config = dict(
    norm_eps=1e-05,
    qk_norm=False,
    init='normal',
    lr_head=0.00687,
    warmup_steps=200,
    decay_shape='linear',
    final_lr_fraction=0.1,
)
Each number is 50 + 12 x the weight over its row's rms, rounded and kept within 0 to 99. Layers, rows and columns count from 0. The size before them is the row's rms in percent of the matrix's.

# layer 7 attention query, 64x64, rms 0.206, rows 0-63, columns 0-63
075:49 35 49 58 54 33 34 53 56 49 73 38 45 36 47 58 47 47 58 65 74 55 46 51 45 52 65 54 72 55 48 51 48 51 46 56 46 36 58 63 19 45 36 63 60 71 56 66 17 55 55 48 57 60 52 65 42 47 35 35 51 31 32 33
071:43 48 62 54 48 53 47 42 22 69 38 48 22 71 57 32 52 35 52 39 31 41 52 38 45 67 40 31 59 50 51 52 39 64 57 57 35 40 53 35 65 41 65 65 62 49 45 42 60 54 62 32 29 51 45 72 44 56 53 54 55 71 61 60
094:66 56 71 41 32 38 28 57 55 42 46 50 65 38 44 50 72 49 44 62 62 52 48 54 48 63 75 46 72 65 56 40 49 52 42 32 69 53 65 48 40 46 30 45 46 21 41 43 36 59 40 50 47 53 57 45 43 46 27 48 64 48 46 73
081:49 53 59 49 57 56 37 60 37 64 33 63 36 72 31 54 53 46 50 27 60 57 22 36 35 58 52 44 45 50 52 43 56 57 72 45 67 69 49 40 47 41 49 46 50 57 24 37 45 63 33 51 37 42 53 61 45 64 40 65 75 50 62 67
084:53 50 42 46 58 40 68 44 58 41 58 51 38 52 59 38 46 39 70 33 53 48 38 54 64 31 69 51 59 65 44 45 59 61 62 63 68 61 41 67 25 53 43 50 38 25 58 40 32 66 56 32 47 76 38 51 36 72 47 42 39 44 41 57
098:27 47 56 56 58 71 45 48 21 48 48 58 25 50 55 24 61 37 32 43 33 63 47 39 42 43 52 60 40 64 63 57 82 59 69 42 46 57 43 38 62 55 64 58 63 35 33 34 53 55 51 42 40 49 57 58 53 46 62 55 40 50 55 59
092:39 40 31 36 21 46 38 46 68 57 66 46 81 17 50 70 51 70 43 62 47 36 61 65 47 59 45 41 54 61 44 45 36 54 50 57 76 51 50 44 51 58 58 46 50 51 42 57 41 51 62 69 63 45 42 30 50 43 55 50 61 51 48 52
104:53 54 49 42 41 44 43 42 55 42 58 57 28 59 72 60 57 43 56 42 34 55 68 51 49 40 44 53 32 53 55 57 75 64 30 27 46 67 57 47 36 77 68 34 59 44 34 49 61 56 44 64 72 45 60 67 37 39 45 38 33 37 42 62
108:53 45 35 67 30 64 42 45 45 67 58 54 43 39 33 60 62 45 32 66 49 52 40 39 62 32 36 37 62 39 60 52 62 46 58 39 69 57 64 56 47 46 39 47 58 54 86 55 54 54 38 56 56 34 60 49 57 39 23 33 57 61 44 67
110:43 31 50 46 58 52 55 27 17 54 51 40 56 51 59 60 49 16 20 60 53 47 58 39 72 54 64 71 51 49 56 42 59 47 48 59 54 51 52 44 43 65 39 39 67 39 66 38 61 55 53 54 62 27 56 46 55 41 64 62 39 48 61 53
102:32 68 38 37 19 50 66 50 62 68 71 43 46 56 50 31 57 57 68 40 68 64 49 46 42 44 22 47 63 40 56 28 51 49 59 52 36 42 60 52 45 60 57 55 54 41 38 45 43 48 44 52 54 56 46 43 53 75 41 28 68 57 56 62
102:49 40 18 62 57 63 33 46 48 39 76 47 58 59 39 57 49 44 66 48 54 46 51 52 40 80 59 37 38 61 24 54 40 43 54 46 53 38 46 68 43 56 50 44 44 41 45 53 64 45 24 62 48 43 52 40 39 71 52 52 55 82 41 54
097:47 39 58 45 55 72 49 36 34 59 40 45 39 42 53 60 43 55 48 34 53 45 63 63 80 59 52 49 27 46 31 52 63 57 66 56 33 54 66 48 55 55 32 58 44 73 45 31 33 69 45 31 58 46 72 61 40 58 29 40 43 52 50 46
096:37 57 43 54 52 46 45 61 54 44 32 51 51 70 44 42 39 38 47 44 58 33 30 45 46 58 69 63 47 58 45 72 32 50 48 60 39 51 44 81 46 55 45 40 65 53 47 43 57 63 79 38 42 33 40 61 60 77 51 67 59 52 45 27
106:39 45 44 48 76 62 60 34 47 54 50 88 76 36 60 52 51 55 41 53 56 41 42 50 41 51 44 25 55 54 74 51 39 59 22 70 55 59 47 41 52 37 50 49 57 36 60 37 56 63 46 55 47 41 40 46 43 55 32 59 59 52 29 59
100:53 54 60 40 46 55 74 69 32 41 29 44 58 36 54 45 38 48 46 58 71 64 51 57 44 41 59 67 50 53 49 66 55 36 61 61 55 70 59 43 42 59 60 56 55 39 44 32 59 40 38 70 61 66 34 41 56 48 32 24 49 52 27 33
070:42 57 64 52 58 53 52 51 63 52 63 54 45 32 64 52 52 29 47 45 70 47 50 38 50 68 30 42 29 35 60 43 51 52 55 58 44 53 42 57 43 49 67 47 32 62 49 56 41 18 32 60 27 35 73 70 54 72 42 58 52 61 55 36
066:57 43 51 40 46 32 35 43 43 47 46 40 82 35 52 58 38 78 79 48 47 55 50 58 55 52 73 36 74 50 40 62 42 36 42 34 60 58 58 52 50 50 39 39 60 25 63 38 52 63 56 53 45 73 41 45 57 40 53 42 45 46 36 50
082:59 51 74 51 37 63 37 27 59 50 36 53 52 58 36 52 48 62 56 57 53 29 38 33 46 46 39 56 52 66 75 46 49 47 56 47 51 48 54 81 28 60 71 52 46 67 55 63 20 54 57 54 53 37 48 60 37 49 38 51 26 44 49 54
100:34 55 39 43 45 75 15 47 45 46 49 64 72 78 53 61 36 52 48 52 46 40 48 65 43 63 44 59 37 55 61 59 66 56 33 40 52 62 58 51 59 58 53 48 58 62 41 51 43 42 49 77 52 26 37 57 44 35 52 33 27 50 51 49
092:46 58 44 46 12 38 59 63 52 41 64 51 44 44 49 53 32 48 43 38 74 45 36 53 55 41 64 54 43 75 44 46 56 62 56 60 28 48 39 37 52 48 67 61 69 55 66 52 23 43 45 42 58 65 69 53 41 60 55 39 65 38 53 56
092:61 57 50 62 47 30 50 46 67 46 38 25 65 49 56 53 57 75 71 72 53 56 45 56 44 53 43 52 62 35 58 34 52 47 40 34 52 64 35 67 39 62 47 63 58 45 73 40 36 69 32 46 45 64 58 46 53 57 47 48 35 37 24 45
081:26 51 65 42 65 60 51 49 50 50 46 65 71 57 29 43 71 55 63 44 59 44 41 42 39 67 73 48 43 31 59 57 31 27 67 39 44 29 48 31 68 42 55 64 42 58 55 39 54 47 63 51 37 50 39 45 55 47 67 57 51 39 60 34
113:26 50 47 62 63 61 78 65 45 62 55 51 36 50 42 47 55 45 38 47 59 56 42 42 55 46 68 46 38 63 44 37 39 86 47 67 49 46 48 43 58 56 42 38 41 53 27 51 73 36 41 47 26 42 49 53 50 45 34 56 61 77 42 48
102:63 59 52 40 59 43 35 35 61 48 51 61 47 62 77 74 63 29 25 19 46 64 66 57 58 59 56 50 37 46 46 61 42 52 46 52 33 50 67 52 58 39 52 40 36 44 58 37 34 50 58 42 67 62 43 40 67 51 40 48 52 32 68 47
101:30 65 40 41 50 61 60 60 37 26 49 49 34 56 26 44 56 57 57 38 67 45 54 53 69 46 27 51 46 61 66 52 47 38 45 45 37 39 35 54 26 61 43 53 69 64 70 60 73 40 33 59 57 54 39 67 50 51 57 42 33 54 47 56
102:58 43 23 50 19 44 52 55 57 51 59 65 52 57 48 46 38 60 64 65 62 21 37 44 70 65 45 49 72 53 42 73 58 64 62 49 51 37 60 62 57 53 45 40 44 38 25 43 36 37 64 54 59 46 53 40 37 51 43 44 48 58 45 68
115:44 24 52 42 60 26 52 71 41 58 50 53 50 51 54 52 25 66 38 58 53 54 62 47 62 41 43 39 45 47 24 72 62 51 57 61 41 56 53 36 49 65 67 35 34 66 59 42 36 32 66 57 58 60 45 44 44 47 69 59 37 65 35 59
111:60 40 52 67 75 74 47 37 42 51 60 40 57 53 62 51 70 44 45 67 34 35 39 39 56 42 44 60 66 42 47 59 33 58 55 50 53 39 46 67 23 43 34 54 62 47 61 45 30 54 42 31 42 67 78 62 46 55 37 50 33 51 40 44
104:53 81 31 62 35 39 57 58 43 57 52 42 28 32 54 54 45 61 46 53 38 44 77 39 25 64 48 45 39 54 54 81 48 39 57 65 46 54 45 50 48 56 40 45 43 61 56 56 52 41 46 66 48 57 62 40 56 22 51 39 51 68 43 67
118:65 54 51 42 32 56 59 60 65 44 32 73 44 46 46 47 64 63 61 44 51 68 47 51 51 68 53 43 45 38 36 51 48 33 26 37 52 47 73 54 67 62 27 62 61 35 50 37 59 44 61 49 32 28 64 53 56 48 45 60 61 36 25 46
106:56 71 39 44 58 64 47 53 46 52 48 57 43 51 24 73 56 56 60 76 47 49 59 52 48 66 69 55 52 47 49 55 55 41 36 41 38 31 42 37 45 33 42 43 53 51 21 62 55 51 44 38 64 53 35 67 41 16 63 38 53 67 51 60
154:52 47 54 52 35 64 63 26 54 25 63 55 60 47 57 44 53 60 50 49 47 64 54 63 50 34 38 35 66 49 66 36 26 45 44 62 63 61 41 56 42 63 71 34 56 41 62 58 45 36 41 57 53 47 56 41 68 57 33 21 61 63 62 33
104:58 36 38 55 67 44 44 69 36 85 21 37 39 51 49 63 63 53 37 31 55 36 46 31 36 59 68 64 42 41 47 54 70 60 62 58 31 43 57 46 59 34 49 55 43 73 42 52 56 53 53 49 46 58 36 42 52 57 56 68 48 50 50 45
095:34 37 72 47 61 70 55 26 53 23 57 50 60 37 64 42 62 63 29 56 42 29 50 49 58 29 36 43 67 56 48 54 39 42 46 46 53 55 52 54 62 55 55 67 49 36 59 46 41 57 53 75 33 44 61 57 52 43 60 28 68 57 54 59
090:45 55 66 37 48 46 50 33 41 60 36 33 44 70 54 36 56 42 46 37 39 49 48 59 48 54 62 56 56 51 62 47 56 50 39 75 64 57 76 27 65 31 50 68 57 40 24 19 61 53 36 45 55 70 54 63 43 51 48 49 57 51 38 57
111:70 45 43 37 40 52 31 52 63 39 79 37 66 40 48 64 56 41 63 56 57 48 47 45 60 32 49 54 67 39 48 33 65 66 46 39 84 53 28 33 54 57 45 51 56 45 38 43 39 57 57 43 65 74 47 49 50 45 42 30 48 53 35 44
100:47 61 46 51 57 43 54 49 47 50 44 49 32 59 68 54 55 47 47 37 69 40 59 21 56 38 46 51 53 73 63 40 45 51 48 50 17 52 58 33 44 36 40 50 54 75 60 52 40 64 66 40 32 41 73 43 37 52 54 48 24 61 64 64
113:55 68 43 42 34 53 44 39 37 32 34 51 79 44 44 46 39 66 47 70 41 54 44 78 66 46 27 55 51 43 46 55 38 57 31 54 76 56 38 54 53 60 66 65 68 37 56 64 37 53 50 37 41 56 59 42 61 46 47 35 39 59 65 48
083:40 56 44 48 51 79 60 28 62 32 41 47 58 49 49 45 37 54 72 44 56 72 42 79 56 58 31 30 55 47 61 50 15 53 53 66 38 49 56 49 48 39 42 65 60 43 52 49 57 41 67 50 39 36 61 63 59 54 62 31 45 46 44 48
110:22 57 70 56 38 60 34 69 62 54 40 25 50 49 56 43 42 50 47 55 57 70 50 55 29 46 39 38 52 56 58 63 67 45 45 73 43 52 52 47 59 43 64 38 40 71 59 51 26 34 39 72 71 52 53 53 37 40 44 45 42 50 60 61
102:56 57 50 55 57 52 64 67 43 44 71 59 42 44 31 66 66 43 56 53 48 45 64 49 55 71 60 33 31 52 35 70 49 58 65 41 26 32 41 39 53 41 40 42 59 49 43 56 70 37 66 41 38 65 40 54 29 49 29 65 44 41 36 58
122:43 52 19 37 60 44 80 49 63 63 69 53 62 49 49 57 39 48 48 73 61 57 64 40 60 25 70 67 58 54 54 50 44 43 56 44 34 43 53 42 38 50 65 43 41 28 35 52 42 66 51 63 29 47 47 61 52 46 38 62 45 36 49 38
087:59 63 42 47 52 48 60 40 35 63 62 73 43 35 56 41 45 58 57 35 33 65 49 55 52 22 41 51 82 55 50 33 44 38 52 40 45 38 62 50 36 65 56 66 53 44 52 34 66 49 46 39 69 62 34 33 41 67 41 56 64 41 66 52
094:33 37 46 63 40 56 74 56 52 44 38 40 60 53 42 33 41 57 44 58 41 61 65 46 39 32 59 55 54 63 61 45 49 64 39 67 86 77 61 54 58 53 37 37 43 54 49 52 45 48 42 37 45 46 44 43 59 41 46 75 51 28 39 71
103:36 42 59 48 50 51 49 52 69 41 55 55 58 50 65 34 44 38 51 39 50 64 43 43 47 47 33 58 57 82 45 39 57 61 53 57 45 48 33 38 41 55 79 72 47 72 32 36 40 52 65 67 39 27 50 55 49 51 34 53 35 39 45 76
104:66 36 63 40 46 35 34 43 56 31 72 50 53 59 58 69 64 39 46 43 47 46 64 50 40 64 28 63 54 67 41 45 59 40 67 46 40 74 49 42 54 57 65 38 65 49 28 36 41 54 61 61 34 25 44 47 52 71 43 53 62 44 40 49
117:28 52 60 47 57 55 53 50 29 52 41 34 49 47 69 41 56 73 67 52 33 49 59 64 48 45 62 48 31 56 71 45 34 58 46 41 59 44 45 42 49 61 67 47 46 47 32 54 45 32 64 57 55 62 62 50 79 66 31 46 30 31 32 54
069:63 41 35 57 54 50 39 59 50 53 67 40 40 43 59 46 48 60 56 40 59 49 43 20 35 24 51 43 55 43 33 58 57 57 33 41 56 55 62 35 63 55 65 74 53 63 49 39 23 54 60 40 61 62 66 53 34 49 54 51 31 72 60 66
067:53 33 59 35 52 47 40 44 56 42 14 58 52 80 39 64 42 57 57 35 51 38 53 57 31 49 35 48 53 29 87 59 37 45 48 30 51 62 55 63 50 63 63 50 54 54 66 53 56 58 45 56 47 46 40 68 57 47 47 47 54 53 51 34
090:47 44 24 33 45 64 39 43 66 49 47 48 50 46 56 57 51 80 75 33 65 49 52 60 57 54 67 56 52 52 58 45 35 33 51 59 45 65 38 43 44 56 69 33 69 43 41 67 42 42 48 46 40 20 50 40 74 34 51 46 54 65 54 49
112:45 54 63 41 32 43 31 51 76 40 59 58 51 61 58 47 33 58 60 61 54 62 48 52 21 40 50 69 52 47 58 24 55 49 51 57 71 49 31 43 30 53 63 54 80 46 50 41 41 48 60 49 58 64 31 45 73 41 39 52 51 49 57 41
103:55 50 31 63 70 46 37 52 43 27 61 56 49 39 40 66 57 59 44 28 39 32 43 50 33 38 49 74 54 47 53 47 69 50 39 64 69 47 54 41 52 32 41 49 55 50 57 75 56 60 53 50 48 42 21 56 39 51 65 77 48 62 43 50
095:49 47 42 50 49 56 38 33 60 56 61 31 61 40 66 51 48 59 53 44 39 48 45 75 33 43 54 59 71 66 53 52 54 33 57 27 78 49 43 60 47 43 60 38 49 35 57 61 66 53 23 57 52 23 46 42 56 48 67 67 31 47 59 44
093:59 54 49 30 54 44 45 67 38 52 51 49 54 79 43 55 39 46 44 54 40 52 52 19 47 55 54 66 36 32 46 52 53 51 49 57 42 35 44 49 43 70 46 55 61 43 36 55 68 47 23 65 35 62 74 47 40 22 46 68 67 59 53 61
110:53 43 52 60 30 37 52 53 48 82 46 52 27 31 44 55 52 29 28 49 63 34 60 53 57 49 65 55 34 63 36 59 66 55 52 47 52 58 69 53 66 37 37 56 42 55 64 45 58 60 62 28 44 57 46 67 40 43 57 51 28 56 64 33
112:58 38 45 72 61 53 46 60 38 74 51 51 50 36 53 39 48 56 50 37 54 29 61 33 61 35 39 69 49 73 60 59 64 31 69 54 43 52 28 46 51 53 54 47 36 67 34 37 53 23 44 31 60 58 62 55 42 56 51 49 38 53 71 53
094:66 42 69 44 21 63 68 49 26 59 42 36 58 51 67 56 48 70 57 54 20 48 62 41 46 43 46 53 82 62 39 53 58 40 53 60 49 44 42 61 40 42 36 41 66 47 51 33 50 53 50 52 55 36 69 54 45 36 49 35 59 55 42 63
108:48 59 68 61 37 38 55 54 43 59 43 67 60 58 48 67 37 38 64 63 56 33 42 53 65 51 47 59 63 26 44 35 37 36 47 48 69 59 45 44 43 39 70 33 44 56 35 71 64 31 38 37 37 57 68 56 49 72 64 48 57 35 41 41
098:63 26 49 70 65 38 57 59 67 57 55 34 44 55 48 50 50 71 35 38 47 62 62 41 73 27 45 53 53 50 53 49 37 42 48 53 51 37 41 60 74 41 73 47 36 42 47 35 46 65 43 40 28 65 67 54 35 51 44 51 71 38 53 47
106:51 36 31 35 47 51 32 45 50 58 65 51 46 39 54 59 57 52 50 71 55 46 58 61 37 28 46 56 36 49 81 56 48 42 47 73 54 60 37 83 42 41 60 62 51 60 55 60 36 51 41 56 35 47 33 39 59 53 70 28 39 39 60 47
109:46 40 55 37 43 67 44 46 39 54 53 58 50 60 71 62 62 25 60 54 30 58 43 43 43 50 63 39 38 65 48 39 42 63 77 52 47 57 68 35 45 49 55 42 63 47 27 63 49 39 40 27 48 71 49 51 40 37 69 52 41 59 72 37
097:68 60 63 56 68 37 44 44 46 42 51 63 43 52 59 65 49 67 70 55 45 58 57 26 62 40 53 12 52 30 54 44 55 36 41 47 32 36 58 71 71 48 50 29 54 56 61 67 54 52 51 38 39 36 41 57 52 44 54 36 41 44 64 60
101:57 31 57 58 47 35 69 52 45 64 69 38 32 38 17 46 43 53 56 38 38 60 36 66 54 35 72 51 45 56 54 71 47 56 44 54 37 33 32 65 37 59 35 67 58 53 38 50 38 43 45 56 57 45 43 60 65 71 61 62 51 60 54 49